Part of a small language model's weights.
Size: width 320, 5 heads of 64 (1 for keys and values), MLP 832 SwiGLU, vocabulary 8192, 14.7M parameters.
Architecture: RMSNorm after each block, no biases in attention or MLP, normalized queries and keys.
Training: a variant of SOAP for these matrices, 275M tokens, 4192 steps.
Each number is 500 + 50 x the weight over its row's rms, rounded and kept within 0 to 999. Layers, rows and columns count from 0. Numbers have three digits each. The size before them is the row's rms in percent of the matrix's.

# layer 5 MLP gate, 832x320, rms 0.128, rows 407-464, columns 160-239
100:488517532396498490611458562492385483555494493501418497546425456518501567432507464507493543497456438453518361552475535463501457519565557538472461447470506416525527429518554446469487535506494463558485401446495461514437386583438523451604493494
097:455502627497506519564474502463516495558606465453519559491541496512584540517502564501487479402499541509495519427462522510495523476523469514578460481513602603532451449478402501586441520460503483505503540527532538538553439472426519397423564473
094:512516412575466532446500535468456556431541531521495479530498461512449451590510607502484461391544540544498468419557478460561545554535461527545497583594457471498428495571438503557490663509463536484593513531540499494439475540540448449531455615
098:516530463528472467432468542482402497444424440463459499499538494569521536490418464482498573461558483553515518520577495498553488557486441530546466561497511541432561616444505417463581431457504459489476486464493440479471570597494518427504417526
105:511398457444559518536525514519494642462512516519530483402494531608521524503462628542510421489517463504488513440470532515516409576554585437549459429511486466430528384538500467537559526519438522429459469536419500443590484497458544563510492496
103:585419443428468498549530491486550516479519526458400551607380579461493426457482518527411544544528436474474471497440500540553496559457474525479450441534549618422435476458501481485526638507490557525496513558509472546490524551494490492500516412
100:477520550512501604538483516582450457484420584578525457525494499561487475497412464469477501498496500532495549484477541423378588449423488475415550430524540513582491467416427531510487490501534489583508437520402535469519465514502542410471394539
097:432494462518533481446519554528528469590432468602443337480527497571503518455481463570445465424486450500506565463496433485421473514556511530606496508357526546578458557519457481458413447460501463430466504425570446531426437537492488448463441471
095:565463479391471545597523506513563516457597413436515424399501460504525479465510438468510483383585469479528548479456439526426492446545504507515542328507460436521514412516495473502438516535627510548469528490484471569556607576493423493395447437
107:536545387515495520460497570505604513460513540522599500500491489506517461514545506433506507511653471459509470542517594489464447563435489457489503502442532428515495521483556531439559509496486511470497448482526463517429544588481533435554481483
104:484522439545463536521511407530526428518487538470510505461506486580524514501550419609491592502578458520495599499500547506494580468471399544494489408438601542440570529420533557516576555459524438604550435535505576452478511505481490511472454558
100:561514531443520555447496512492483502508553508487475444492517442422441530460394460462527486439453499479561503586519487557481469462532484468514441479483525451519581519537646474477508523527526537432591456510440443496518494489459486409602501587
102:465522609516523456464417489461501487469546474479555453599466500591507460606479483469517593589600505499585541509531529496483546507343548512517448481529462519440461529594560539593566524412582508504506493484524464514486535515528474393442513462
103:500505430515519575548515497508481604463505472515457487554530482393524415487499473444454509554531525463529477537534541439510520519549453479479487587512542593429453524502593518521464524534536522542550499584524430575507412531487432428618519449
098:541478488508481461520486540412504515471547458546559489392570515498590483487504469525492563562550531469434526481460488523430532475535481494522544534548626419477515512489525556461545493490613497458487496578441475452483493453468535503441449483
100:452503516483423530545560500425527487472574628545373507458554461565468427444525465497473459532552523535418545541501432481517522477485485490453550433513493498521488538473495508403577579507434506481436454572541508555543479478550423492523468531
107:586506606517400594502578592423524419519489500494466480493541466506560509503478463544464450459482458526541503470530438483455599482443517569461444522530480639515509511499539547565533506510491500515549435470490453493491517615461471530497459536
104:545516479489473494362407498487524513424505503524468604523463534476518496465511539521440429546418573460529486425588508505537434465468532475502577528492445510608527479499423493523422482466446528532516477489525457563474496477415594471514464449
108:462426525528418534630516572527362564509476472521455445520515551462491492502498479518553483563491521521469533573480509509508540445514590534531495589421622491519546528518462497409519547493453470461584431395461475501467419522591521550464511529
098:444489496522634478437515533532533399460413619535494503534518563433457497487539493404582537610499591542514603496498484534574515560461492469465466561530474560503572581512498524477439494504406461535498503453452487499539483467499495493509486376
102:526465540558592493571492505498482425422544500533455491521427473481502559522494430465500593472531468498458389460521422441560506498464518563517468547456536443579388393481503528515585441367576536532517503524451525484458485469491536505474407474
097:505370459558510429521442527505531526493479570539513550495462487513503490484446436468496520636508541332590583485506517553466538610456526520531584477507537566504437506452395437547465491537494513512484606456596547559568472452474470549550519457
108:496449505557483609504500515606504501463493539483477491426529535532515508528507557440515522466458572550505494485413565503492510388448558460526491448537410477641548493460621568482501520505494508443505477595588497502417515468473433395523510458
103:547466571439547581550597474554562484476559597592404458491409469516526448518544486512495503480614530437560581540450480497512475511505441448516423431481590395367524544531443552510597461485550515544531481574568490510590483497518516441498398415
098:361538493539422527318538433495551437509479461532620492510533595489527511535495611507445528498500569471450489505575532521471549523557521444538561459537431493542488527557460498489590453455602553394531477524413566542590499539507559507520531577
096:549426546477571455505541496496480437456530483512521520439403517410579464531461537551395505446543460442435593496447581514490539538542505518484482551614435508486412472527543446437444422502500509528523557470521497541474587520540440529595574497
100:495576520448498545540570507513509491364537564463508480505507385451466537499483537488454477526593551528494544491536417553516436549549518438512577543502477465549420528445444525449473425472467440578505467454420500471489418478493488427449469431
105:487472589459561497498515454534534439517535531604587510527421529504526537520524567571554519544527604462525439612481478474421537476435590494514503498502533494483537608399480471416518473403528543470505491534496496468529482449528543539560435509
098:611472466463555509505537450528561517562496497542456542532550425498455641570490444514552541484482452481493557462635537389559513527496584518461500508565433446479516515531489461495463447457578485521444486420470539592547505433503467499424354520
095:599537528502555493511442549489511533552476464496525458561401536596566516556493570527431525449442516457518548540527505530421454570415402458434517475501463409532515537573523472527573520470493566505440535541529555529402535608531489469412503456
093:431514433547390535490501449441411495442444517533530503455561574403414531533559453516480507530443574478456437604495477500476515532503490504549505538587562457666429423504531464454464511540486510547494565535608500496506541362525534554477461510
096:521577492430548499512511481490505572543540465549544505576550585458472465515572547519501579490510539479549483444524589409493554513427500437458499503537580550504430512483469536514432480591553528561624571474521463515540489487467495550580559438
102:597548478521549492529491547460496456472488501467480502499524497467569547503532344513474598489503500601432392492528512378527501436553427527511446550579518483513532508495541498506463495564584529542556434452508554587541435560483491447552484480
102:515433434467477504497553571481497551500594541497494504461494561511551519466555375544423468469472605477414596453437456484464544478496474443442493390491501528514503471541472459460643510505469458492580522486557553502461420614420463471496397514
099:487484457525522495504614442519453597459520527561530496477484512436568510486484513505546572521429424554544498580457478542505461562551494497439486527442456436608488534440487487537532412579479466520459452515529574513541484496490521524532470451
101:539515505478480466431429498585544478516628431583434433471496485526510545447555459522379502469502551533487505448488576514503476509557486510544537508483502536565506473434551513533613431422498474479519522533470453474493452581465465491493443500
093:455528410484461476417406576474376490536486549502450591565467542525385517508495397472503483543510491434423434481508509515518534499415425573461518534508534538545465545495473441557439448410467549428481460462462457551486490607514436531472500491
102:465536493522535550490480522527483438429497539543477523558548457490534446582458471439597462530458441419496388598450488533447457485616550467559490469482492471574570515549485507446446457595494556384554508479512469486479480552454548489478462509
098:401515487669469471471469529553499523560464496511508441558488527461562438479513454464451485511423559491519566495500554476550447565502466493456517404566529527415549484432614550428460478528511521400511448510546514474512442458545473486413493517
101:451408563504490452505474537489572407502533479430428520540590487533457471509521464463544565452501444512429557467514573493473437476471471522526540502552414457547457527437503457547427529454482485473459368512557517529519526406430500512466440503
095:527429489508512415547474412447430456457548499483449467452394431507481430509507509512388522463563560510469494594552562480477551480506511462482417480503478470497454578442526428535436473508514525487433487477562401421572480459416496477488591531
099:520494466453428529426479478466488493536499552400495493522471529645467495452530438438495569536494469455529447524470442486513531494497410445458540505437593464443486612558465472422464445513534494484460567512497499558537539515420430437483468367
099:460385552464483477425459512534554430530516543466559582480481553504456504552464499489476531534492479537608451478548469551557581454452502496424497449519490511494535552567460532558472461482480523607495475405640450442518498536535550528499518427
106:575479416540576499455433573524502440484513576540476489436497516520544455521552428546518553420469466475463478481529466460479600507464508445532443472506458451512455527494494488504526459541510439537467475502499642523435534489538560475426501558
103:536502485453481533545617470540426557511446427399439487425529453486416488505510559488490629519520552502534460475506571481479521598521571596544485519512478423533520453542522449579523538480490544573504499550543637542434505537457529498458474501
097:511472543499517424465487446499500495492527517527495456520550568459418511510486534486495394448441569452461477440584392438473489537541531429512471556517473534448512543384503473410570561456527451642480529473539419419462459450599423483559615541
098:525464552484449523422512589469469476465413480493564353433482428546542557446598504472479441496571473544451542549411518515474488519557514405494544547431369488408453533496536525407493436437367488584418472544488504514484471491502420569409468473
101:395596508490493547503544585620456477479479485553548512547477560575479474537427580426524453466401544401466406447440461543466517585511576560468468507501450544578463484452589509498426512426541510370580496509393538525487469501463565539532472541
095:480537466512500518536501473509506530553552566452580573487562504552492470536448531563432441533511557410516571555392472472463484395482351532468501480564528481562504351545508454556480587446544486482451525475475481447486571452467567519465483476
097:603524468520585439543480518523528464522567525493529405466536520516498563391519505511503505495465541475572587570505403574516510507516509479565470489494453518523521488491538537502524598652471501466446489414600363483504509490375457515455577384
103:530564525535520552445442520478448523545537549454521469435528580425524519508525485536533453474510560529534428523481414495568475510440434476489452396437448515490427444562572485541420510435544517539432472496455417530488543522554526499524570455
094:483566572452524489483453549503487431480542551460601421567440434504402441380512521444455505485517445576506426488527529528533552559521496522550461466646509451388540424475460449500462516489438592507411444567547548545510481423467469487464509536
114:540468531473451484502506484485514510505533483530456501499465530496516466504596595540608460501592539424533526564521532516496558453455463412526463639594482517534499413418480491412476585509399461521513600430540545538517490584523554556570506514
104:486575466591481420539461492582527518443471503579514554604642551616495584506413497454553457481481491570481480553567453531454530547472505569475459566527467542513412551544436444470421570532562456536410475575496460539471482465515422463602498469
099:512540526576482525523511472450463568543528565541544521434510506551444458586435532467532404436500488445466588461498423485441443468511464460439449476464506539523522487448464491518479492505497426481512460501547583553371461520415550552570546439
092:454591515421490498414521492560483514401560509500586510413643484490544487506507504483589461521440469472456557459462482485497492477607463478536455578471492622522500471382514431468437399491435554535443520512523365496540532550477513464556436523
105:551518511435464515564600515559459491460523524446558592577455491520490560490472478549501444450542474472522597533438448399435508528449453500487441504431569501488565541581435517472428510447475552496509489471445449561463461365544529472468516511
098:486548545437533490453519478541446464470477514448570546593465468510532444526451484452505505525459494445451491447566458504514421507447499445436472539534577546446535434453515571480529546493460372428502460598510526477469503597509554459481522502
# layer 5 MLP up, 832x320, rms 0.135, rows 407-464, columns 160-239
098:429520601481507587475467487510457552551568494458441507426476462418556422428567514456477560515497519480483464437405491522558472597395550440547498484557506502500525486431442530438565387417524469558449490478480512507514529532549468488497572472
093:457521566501508598540519419449518417525565508572468591494581547511491462518487491547540519407564533553512516549488446560415487540528538512522550560497478588473535528501481561517511488460445577410526519587444485584510453455462556536437538430
099:541487403530414532404486451476453568439538414589408449583492482549425493552571561572463485482532493407538522473524554531496468487565540544497489576537492461514477437398473609468566448464525473453573546527494467546439537473460466429421504475
092:510506486594566498535564493469453529548500491580508400556479552439485496508503523464494497480507614529555498437427523460508509516474524575470513373609601542511527429512465525504466555518457523584432477557453554489509518454530626458521527550
104:515419475535537472547437471547506539519507498500479552500496496455488434491505489572509566483477456625515556500536517551571493494505642400518619537433448472501524470552532527486571552410387500564447540454438488404414509430546463523487505496
100:381502488502470518558509450509494547470530534570461455517512518482600491476568469465463400389519557551439529457516464357488482484412480515505510477520391472495551470552477553542568493458520477530572413646511538556438517497544524516537423477
104:502510492466552514599467522523439414423429578498465469478481525494485527469421560490479432511481439543477457444366564432531543527499512510493533464573496422504480495495427520541574516489512476514467491549546387525411466492525494489568618540
098:495491457531604430444443507416515562571414515450536506473512530533552547528505511544517538562488541478490530478569492493448542489544417486462578515525571455473485559502370482569436485479505482457399371544408505525451581560521483447483492547
099:426520515510513474537446415557484520487464477407490440547459525501491479444528538435485508475477465472550464472469493454535469541501518450472456544531606492504572508486573438511540611528534499477511439524462634532511503541450485395485551489
098:497487378498482547495438483591555519545407459543529531599470566548528452462441397474492559472532433487527544530475479530486538462531449452492495563514580513564579523546543518577539530544465485457581551503535472517507573442487576513554624406
106:416571433554542550538614552438509429476505507416504540548479494567535512423521513508481452521507473416448444498555484523561485403531507470507471455538464512417532540511542498525552455499413409478481393590496528447487581474495489566456441510
100:521457428475602538449602420527496578503574445498497507458471569537497534539438548457593454436489407545521453544486463492462519440568500548531489666544564473525512465441460448545502522463496592470437484559510436584530443520582567549540458491
102:452451409481521478525457598495541484567545496477559518550440483511448533423488451459583420453488466480471582473504460503418430493510532505433556545523515414509420569492510493474455510430436484524569387500564529459465424424556550563508544530
102:476502523458449494519673486549514553492440492455498424446529485452442547495572446459449456519399453513495529444476497480469520405439474451588539550571400494460510511524527508449552429494421531532521488498546445422524456563423531540449502512
093:569476540485396508543516510486531472463414452571470572422389573486405566544506544434598539529412515515525476492535466493529481443486550535565510562499502565541459512483520498596445468444548585499431529444509517492573487536564509591529555543
090:411541476484504505494548419436443423465531531515448447554594546480427461450536497560552492466545438468402511554501448382422440512492408423483500484553590420549494560514592456558496470523429549554541469571484411535432508457480508539496437433
121:529521359548548524478436458507483555487462497631475475458483443516518504516571470416421495521519563521539492551576440533538489506540441511458487389528583467567509605470400570443483592431538427544516531485541463537476559481496378534507437531
105:508475383492509511468491477523481464494550537529494554492548526537545483497480510484516513472441455514476533558445486545510416525516460596450625495523469469468431396552590549533495531529513554504568500399507520398517392489533419560541506519
108:533449460504551463424483635486506502492454459500476534535469602459461604550483454493498567477506411524608466467504529502499564560518496553500565557538434476517612567502558403458535402510467483467496524554546486484447588527438559534575482437
100:559500478508494540455478463563504551468591395571549551500467435551429512473468498567507524507486473414406469588451510491462489434515471473484433543585500550495436502470539449551486471382400586515437510486503538507449462443502510560456573494
098:469527457547427498474444575537476534512456482484472513561498504470491479550455479473449553530492546494486497461432525472554512444441483567488477542518599562574560557447552534494483487550530528494535450544575496401450473595535520547396517447
102:550462546486481428443503538456530490529517543645473481441560559460411501461528486619551566462537469493521505571567503451536462525508436451468474420496529470392444462533531522586492456473495451460563472579520472523523510530495589432543478501
111:540497467475486427553491466471483426514505520503507498563517484468533474570503387497537589483462497533484417393446463539559455501485472452616498578488469458362580541515554461526550481556478493591502495459544501553415518507432516495592528520
094:533586600528489591375477553521559650585496477427455539510520457466455510482463493521484480376435404505603470504475548477477494488433608505586513444511473568530500406565540482452454516536465524423516592556495470470437552490508487533460591516
102:573601573497481418466390505538534540536514523537507443569492496528457528507529469514536548553444445527492433481495455549407533478483546579455511640462435527418530519532499521416577454579484446561476530521492406538436465519526491383454639524
094:414469509520576435598457462523419444596559493522507481419523487457477457574513471634494468471460509503459549520554553454530532458566417542475559588485510478568494614519505612462506422440557573573548519493488537478502449481440528415494440461
097:548473466540487523472388433473590515484459526541550485419492425491500486472483572423500461439489477570512471520492438535463422476493493410507580443534458428519489569449512576603518482522493439489478562455493479492586526499555493483396512433
106:540554431487423423556389475510475582414429471445474425486583444473621432467533445483477563441500490526434451464424521404518472537536506468501503421541519544528428508497568515573511498564453450418529512532465519640412494500536468426495510408
097:488504487482534478473476433545524505461508549566497481534383435524443444526517490497531386453443443467602545525502555438449535562570557567543502604516573503502525479598423488436498557397546457481530552442366623521352546530429565522498409552
095:521504559510483525479515509452570584461532461507418484477467563540473490587445521499545500582459476473467626440533496527490425520423510502529508427498570456493425493502478503455515482530570514491478509478551486446454481479478572397505467486
096:436527493541470488471513387455492458504437506511575436545470477458534448483461474487586563542514486486491427531431573472507488527554435582564424485520642450399542429477525463617494486531559511451431471459448549419527506469530550520483478486
096:518446507537487502512573500518522510513513487507440502497550592479535523496483444459500557527465461490471482505448558551457424562512522552521523462534497499538565442503557405442526595548467485491510584347513471497431477552567477513549509570
096:495505545534466571416430558524450447636467420528434424569556573452558513534515454502510467508574525449494542577470597604526597614498512517478425460567545566518429548503532483531537432474479536491588509490538529517499503443461457466523485504
097:550539499471440445538567567421501451606458558498473454495561426438525483475546493567454475494532488510450495489490531470364527636500556553592515460566535487463431535393496508507532516548519571446587420565485464510472561442474511561463517523
101:451522494530554591557477509526598489551440470494517585569366487541529512481470482469470476457498542456542531443514480533453473422464548534563445509534516588464452550535446451501475618493464503516423475465535493537527575524548438531574484512
102:483498444568532459425374438571428546500462528465430489486462432490457443457576546482497511560497501520509400617521488516507521492572493536458513506527516542507436491536506502497486490431462489631510445562415455512468488468502429474606497499
098:479567578558442471553409532479519519416566530515399535558488537546544474436470439516496523475493511490465487580512480492540567472642525475529437564457523603590525607471534435556543454491505461465460581454497450577521546550481561481570541452
100:503534463557538456549519501409508436481492438552604527564446437405453478532469571491460395459490480452556483528532571486506510488587426425559525498564517509531492511538478499482505519510638455475506527488475500475447553563562500568505444548
097:428558494515531499517480503539523453492507450503512510483523524475544433512536475450437509616622441572458422568481474564425492504547429475471418589525541559497559522534538506452520537440515545467517481580446432541480402473518464529564493452
102:518511480592486536403530543469563558560479527468465518458330524512582533501497485417438443548509414553529494584497492404570468507486429546460527556532572451423528527424488602475414458494464501525556566467445509515489480492563503493469477488
097:513404504533479563512512418444490473440647433545497426540490470454519461535505554566473479568489488495491448585408515487542621403521477525450542405517408509488594449486540475465487484544558573512435521539482506560491545477480398387530489495
101:503534439482436558513492552526473470481610559517413538543482563542539476512453497604487423474507496518542554557509508533462400508457482428451535451563491449456538425494523464468537503508451483530484464527543430532502457458538500427450475553
099:539499537486450540604525487500497508580496370438496449496477553490470530505547348530551509442594469462424491366410518553512466603424486549541585629528568558464420575467527539543520448531503555592521530415454525577448470552541502540550512472
105:542545439510504499521472516488431480556485521559310537485549460580506439548473515474515467449590491481522480568498528506566577522566464522478503409436515463403569511482535509446468510504444489429553507568591565625374561421492507574474598442
099:556446464471551589516535507530492446471486401357510371466513567512407453534550512518524627544468491517508504438560546506552496549473566539517413531605507409466465500473532488571559521522452507511479427477562530562442502610524495447513566517
098:509572461458482509532536491542518555542556537524523510527518534570477540528490486503494581412537495428567476507499490528530467578555493468489550594568486502505462557542580511553432442516546564516505515529521612513497482473467606607519515571
101:452547497586600417513556470461563438486517489483442533636491582410484520542536565634416508588460519562475452444474461428550473524450487437413470470529562562467499430525483529557530534474475453456439512511491555520533501584574538471447457451
100:451542500479439560508494489472407482503439555439460542568491563569445537484505549463412418502461461471502582546529417565530572486493602553484471466497546537535486522416555550465486488519563531448552525441464519499613530433532546535496478451
091:530470457513559524553468599618482522536544471516560473453514521525527461496566559490543492507589552442488449447491439419565453508479513553470446554490434551516609514522467511587448549612437455565563535489565490532447464480586500467492507550
099:506539503533518593482498432556513528375559506464565499433482535425566533520456483493527520506678475499568580479520503480469381498419515552572518501417500543521571574501513429528602508545448494466472496421581471474470466551450428494488567423
105:460535543529394507528522484606466446461527466478497424514522447471524449460485547561553520447475517572512433512455524587505510421498435456501501402519481532506392616491493560535557506500467522559497556580472482400451450442544530494459471500
105:456590510504530495484504567554570556527504516444434458459407512497469498438472565523550484680508436484484418533483428478602573529359470558485462455489526478553567498523481524504477500529511601437460555503570419489462443525454469488458518493
116:550446534468504454457530492438551508535592488581514431530414521477516626561443535548614600502607516453487503378582514467484521451479499550532463515507489451495510440489457531401535542494430530504542544475426568533554495627537548471511486451
099:492523427478517582544539524511526469477551377501470583402535514376490501497525577452621539401447390476543522446497483622447495509482497608491435476523410546510590527592503434514499535530491536534437528497510498571508497439580396454503494509
104:600519523500448534398527594499472489507483494599550482524561571482458461461458419471511491547491531519419596497463524587439390501466526554505469581390445548508514390498575521607551449385551468488591535451477525476489471553452518573476461529
091:473512526491458560485569444522471489495548458537587524447554451475535462482521466559490503490634437520493581547537512532580535566445521471437516476530535450532612496498524578506542421508472457494518394560427449444538457416512576518476507502
097:568474446516472559602392413443435517531505493586545507531530466600537364498539468509431488405471546600417493497500417567515559399397538514430556554532447515511535551437472547576615507544577490555534506489536545528519498482483491484535435506
093:492400463491476495446524478425548505572506491480472463368440460554492472528489477561564450467552369538489463529517525574494486487502383484566422460490563472516569538492543470444502541584610440483448522544492478488484496436485454537567603377
# layer 5 MLP down (transposed), 832x320, rms 0.125, rows 407-463, columns 160-239
100:495514494405474513490573454480512495533495461400582567413598450443392501523490452493525569521501508536455494539450471451407598555538512548519520541495468516462415492456509376463412582510534555545548511467486497398474517632540428509472479450
101:496483538400520394487444586496411401543492473477546392601396371581529618492539588444561499474477464511529484570526535577459447514554564494488462487559440515531490485517491527484532472439542500513458565602465529442504592526410504530491576488
099:561507436526436428544452463574467554533491499430643519544514591409510531564492497603522547540373496601515416439412536423516427512450477444514438523522513485436350489459496475539535506533482557510483482541435471496444539440500519562504523500
100:506428504462489516563543460442520501496578444575467541428465513498466520460477555436469586444494474522513523502613465425496425456501525422427479420515545379445534480565406462535395516490451465496536494547494479526458511515522513520585459485
104:472484501497511507578525523520538553555488444539511481553487541505531427533484410384462571449574542491540474536446393435594501409351508511453461600524562539551542518502573529485461468555470422519474446439526531472454489416468426494556487450
107:491545537524469515501422450495536524502409434512512466443483504534407563614540475467551446555414530470421440513552519481391587489427420539517482536517473579434535479605508498481574563604516545456414536526462530454437513497553481506394526525
105:536640494513476455502494501511454531454444561483517550576514455523541427517460476495575402463502582479488482482574534486470510467456478524475539557564503372450522405513519531461495555521408524574544493449415369530521534488426470516468498518
097:637497641453470464550462430433490392541450449474428541519350426506526442531450526466470427485472569499501448544568497486482594589496534514562366409496603475475447462558484472519476402493463506509477469541479496503530464437455490481463459554
099:429548513444530537450590595522383533459413526562467391516550543496475521518414499570575510462520550533502541490469394453516464542541510350510563533471525397555538483505458530514508555547466449520473475471537482533474453445434523471397505552
103:517514531504459489465524487438482573525451512353504492388514624511591666623483617492472554433537441514448519512438529525542456462576424413454467468585491504483490510552408419548489489530528435475425446564443559485516524535563431482592545471
111:455455499539473563577533477541501570387465503476517508497588467509471500507544513487463385479477488441475487471499517529484521509560535394410540500465488517535535427413595528521587373511551454570493504563552591555451451467522501432460511522
101:542609464508501473521464492529414519534425504544442525531543516574496574521430551465539480512440508531502518397467388435536545496490537558352574475479446476460508503484471549602492541474558522486482431543432498387512480543591518500460491537
103:450583548509542553551412467442409487496481556530469425582502422448479467443514476598462458627475504535422537443519499503462465490406402399503528592485556490585507461478505469453506549435594429560502525494529460519482484538458484499422516532
102:544478558434399496544479472524447523469512542585483513543452531521491430524507513458477516503416498480545454490549541476514386486498480522502468482526563495457503530481504561505574405489532546593405457445539463541505550533476498476579477560
103:542529498510510396458479433540483480392523435476382500518508601567516505502533584406495436486489625512528528517487529478488445437486484560400494466524524479509508426415478487438595550417430541471461524445570563484396538517503507566569517496
108:440432481578516486477452474484496518493530518529474427488461474494515538493552430513465496547479502508524510561510491492443514526559572484595508464654548475500514557508372489554543501521520462430544471606513424484490467419576537561511430555
109:383508441559542436613535571465485552483555485456491492473458508549368510486489492487435635516536479455475442518548535520455469494370467489474525535549476549560501492487563483444501553457430509549473500505470539440572554410513400443431656512
103:456463571459497497513413573414631495542486468442584366473524456466496591477433474547592536502455489483581502516467547515532466529453410450446455491550445516467490552510480455560476462458441464519424504482453467564510508389444482489562467472
098:484388548437523537513540468468508535578536437525480476501444466469616460432536627471546492461483493467568493492513505411499572474441473429497468507472546451457418456469575496454517489460506484561511524545532449567602578555485456481484474528
097:535557482518533535476484509411524500491457566568477526659530574498499514564588522530490479497536587470422485596492466485557476541613524491505509591505526426523485459531441554516538449513532409422481468518480513530441431412598568533529462467
100:509501508478492454546509488400406462470577543507499567465531539507471559487504526487540425486500556445413466496565564587423369500491391526502555575467455488453390568496480517474480451528480489466488563473446557521570474488468468537574450474
096:465492514520398513535558460462553506505519519547553458487462483510537547431496430516495473569521506491408651577448528563511407504517520506568485550527525530549539513508442521544537516515477478639475508449599489508478465465463577605442486554
104:439485477492498541572498466510475499558544505469502479623542615468463526552492434512463548503476489475536517395543532503449569609518500509539454494440518501501493458543573501550479520527450537557455542475579469512466553501493485510493546520
097:547493500412575453418475416353541465508611359558625537424396475501520497479456388506579438467538508521552477484471523586506515562555512528410477469496537483480587504460564489467516580579547569465468499566504449457552522545446544481469515475
097:478471479469587487527544476481420471577570427406471452448475558556558465509464508621405509520447422492572404471505526501502488505564535522539497565514638476535525450443572487496526535517502544554424393494548511485529544557473525550484439428
096:401592484566551550487478521496466518491399548486591454517454462555532504497482524529442480464413509522470482470439498562480456447462467482563568581528495434467502520472505592509502448441542393588562405492509385508463379490424488473486506512
103:415571559489492435487498625443611455604459500469372540493456552468476516526563425495478467515559411451496479522474555435549437465509456541484468464557529465502511524499457482567504422575450537564497496426490523516539498468507566484490557456
111:532447434444530469535381365498425597389424576493500392429480485498561498495510440478488548443418483411553640507565555503500522492493487466528513434542469540521431461477520542511534518486526467518541587508528560560464527501556641474443492409
100:569454483497494499428415510400473445534442542485539587627448562531439553485416533527399553462450517563478489513472524454497484449408610558487460453495436521545469405432494479567550422606512493521476461484440493468485549470492462483536488512
098:568477459514578458583495506555540539490442528439503542476529495550505454523392391537485510467489465476526390515554518473471461446539565445498537451574513468474424531407565499561435531390453456383484536501538500424447458447515479609445494414
100:496582483433527422508484523515537578427527532483463445550542445595554457504496467519632535529537452472500562451509537525457528487632436411496546411429555470497535461498538465478583584395537443427487492434537506604569435464455520542461432437
101:454533443603430523521491600495577475514537502467513588536481556572518466540566430510452435490451568540517450433516538416540503482498530447501424489508483512483602468464404531518597459456503497417431567548607493464466497561476534492466503605
095:471593512476505524514558422418561568426554469502589458454488452557524469494480559536451532465483474452545524625532465508498458509450529428512676535442534490460512489515482459428444460488427393443414449459460509471480538449434559583555448514
100:497480509518442455603520537567533496441497463452554501481435558543466502486564582469591525493474580414519504417492516562622463472588547499456613528531510558556577517603465481532518482518514514502470481492498450426564437601387559534561545539
098:524512574419594510416473483522547520598553520464517515394482442480431477462600451489540499536564687443574466579504501585473501524440481436563437525500423440493548568510470430463539482419487469508525549407437544455402582454523550579574551530
100:418401534487435446497473484512480424565535499532543518525436559465505538468482448521489487436561450469454461443503556511474430516502504532459587424415530568460538449559512469495506486494483531570444499512488568499504595449490544583612520439
096:583430540537452509538470476595438532489488468452496520522548512569440401505536346532547429539427541487501466561498510454528547393510541473488507510469526420550470492598464598488436416386499483472582499493600532446410597499513522450447499464
101:561478365578518498509529537503449390526465481515592562535459504540556475494475555479576444571536496553431475524526572549444570514518536441490524555485490444583542539467452478445540547484499575558445423447472419505479543500484515515583542458
098:559476413509556462519497550512512502470518531436548527533550448509481427530418478545486494475549421534426509589530463525505626516384450497412519465467591472555563462535521477533498430548440499505544504385543546472498533542495526592572567467
102:447599453494546482478537447579478473485492555513466507524594448388482417502466508504573500529556462413610518528456480509592508515489520459544558439412481447469586509484506464450459463534581511466419558520457587455468480557531501471432464555
104:568477457489520493477513555555470535504518628465416599497418520561468537578513534594393500451464518528450402482390520440390354464521432487398472564481551482574532492499577469499397491442479506502473524453587560485511508465403557461482450482
099:504466499445528557383570562513545520514477593517456488506520436576486549502518440486513513520544455589521545504553564419508499511500523569357443506460537502510376651372495440480411448463482552566533456431435484497516530513515471611545610540
094:508434471473471517409460501566528562556513537484507489533540516451481481552487451517517385532539440442518572523572592503442554507533568448405444483423555473527503499499480537454503511445397468571481599526597418474521492539403456446456499503
100:495438549489539595468462522571483555561536455487558540393526484455562596422542484498497497539557510513463401548436499510502473578565600465533485577396465565552565467513493450493459504485541477459579431521572513523490488574600552459496446437
108:497455520471525515521523493477457537469426508363467462441475477576508444542434580427489457475506520519525472454451595541467527449387487437526495562518529509529392495499442526514452572402513512567464610510455487503478478456506486462521530538
100:591501554543466504514604551473554453448536547467461573469512437502479485486493552575526525452454522438507503459530529451462448568489498469518527473546526441473566449501450564515539490596557499502483426405552489514437551415462495442493520468
097:569597534424512526420584553475514407552487574510476513506558410404412484491460527542536523551478500439488500527495501403500565464454459517422541519515539455417508501487606478471451502410536570486340553440516438364529565556488440400460536536
107:501506416479492498463509469528499561529538501541472402479515425538530455428514577508395462513412529523511512492552569574533491543575581449495581468552591564490505483490465562462444512562568449453391421542502481473423432471526554522486563533
098:446502582463447447392487472561520459545522424461574464459470479437446475545475545481512501439549576549497482544476482622492537513408458512425463577546553477469528508411452622513446590532403431507469485477527566500537542538558532579479472519
103:562490486474490451485421546467493531500475482552496477496497492564464582590575542550510430500586511595528465482448481621419553475462414413530550522554569541485524535585502475449539514488510531399518604509506474530458549431482461450501572490
108:479419555545428457489580442506500546439486502433524550548430461562420537467469501391473471580612470541555516486508583472571440516475510555480576559460566576322528519493501503523461498552466419492542454545422559464518461458554484457542554441
104:520440517565487524500551594435462519439456524585503513567435464434494634535439521573541559493510537430510607497574488419474525463456511387524457472494547533492576535469417462517432500487401416427463486528490558532414476580497435577449435509
107:535416499477489490475539487498519440538561563517450532556592470547475525462491458469579433442608552494499618440414604426492496462488489464526486409464460545490457445477466397500450476563554563504452526441525542563502511531502474545573587475
097:515549516554523506437530470489547561524415526521535537514473445410544488490501471567549498499447568511477496439535523538566605521454476568554474514447530494506523535510487572496576457515526484497520487464448474528448560500484534480546548442
105:523513497544442538452568454451462514521574480505526498526444531468492536585386520467511564464525481497440525582486586523490567510452472384413418558575508555436494550418476440478461424535472464426480484577463575478472461459505483497514502529
095:484435538546532429547460496423539534430510502536552601592491519582586497428445571458524495524507482502507507550485469554490442520509459420544459440489463391492446464528475455528587548567505573537406437522540566573541558516497482471462479510
103:569454484545449457498517549547529430522539563497477476507487446442558486551408521480513598566615548567441415557605497478500559501524567524550513439556457512547447522482490511523404505519501486442413509486496466550507488441455420554380537509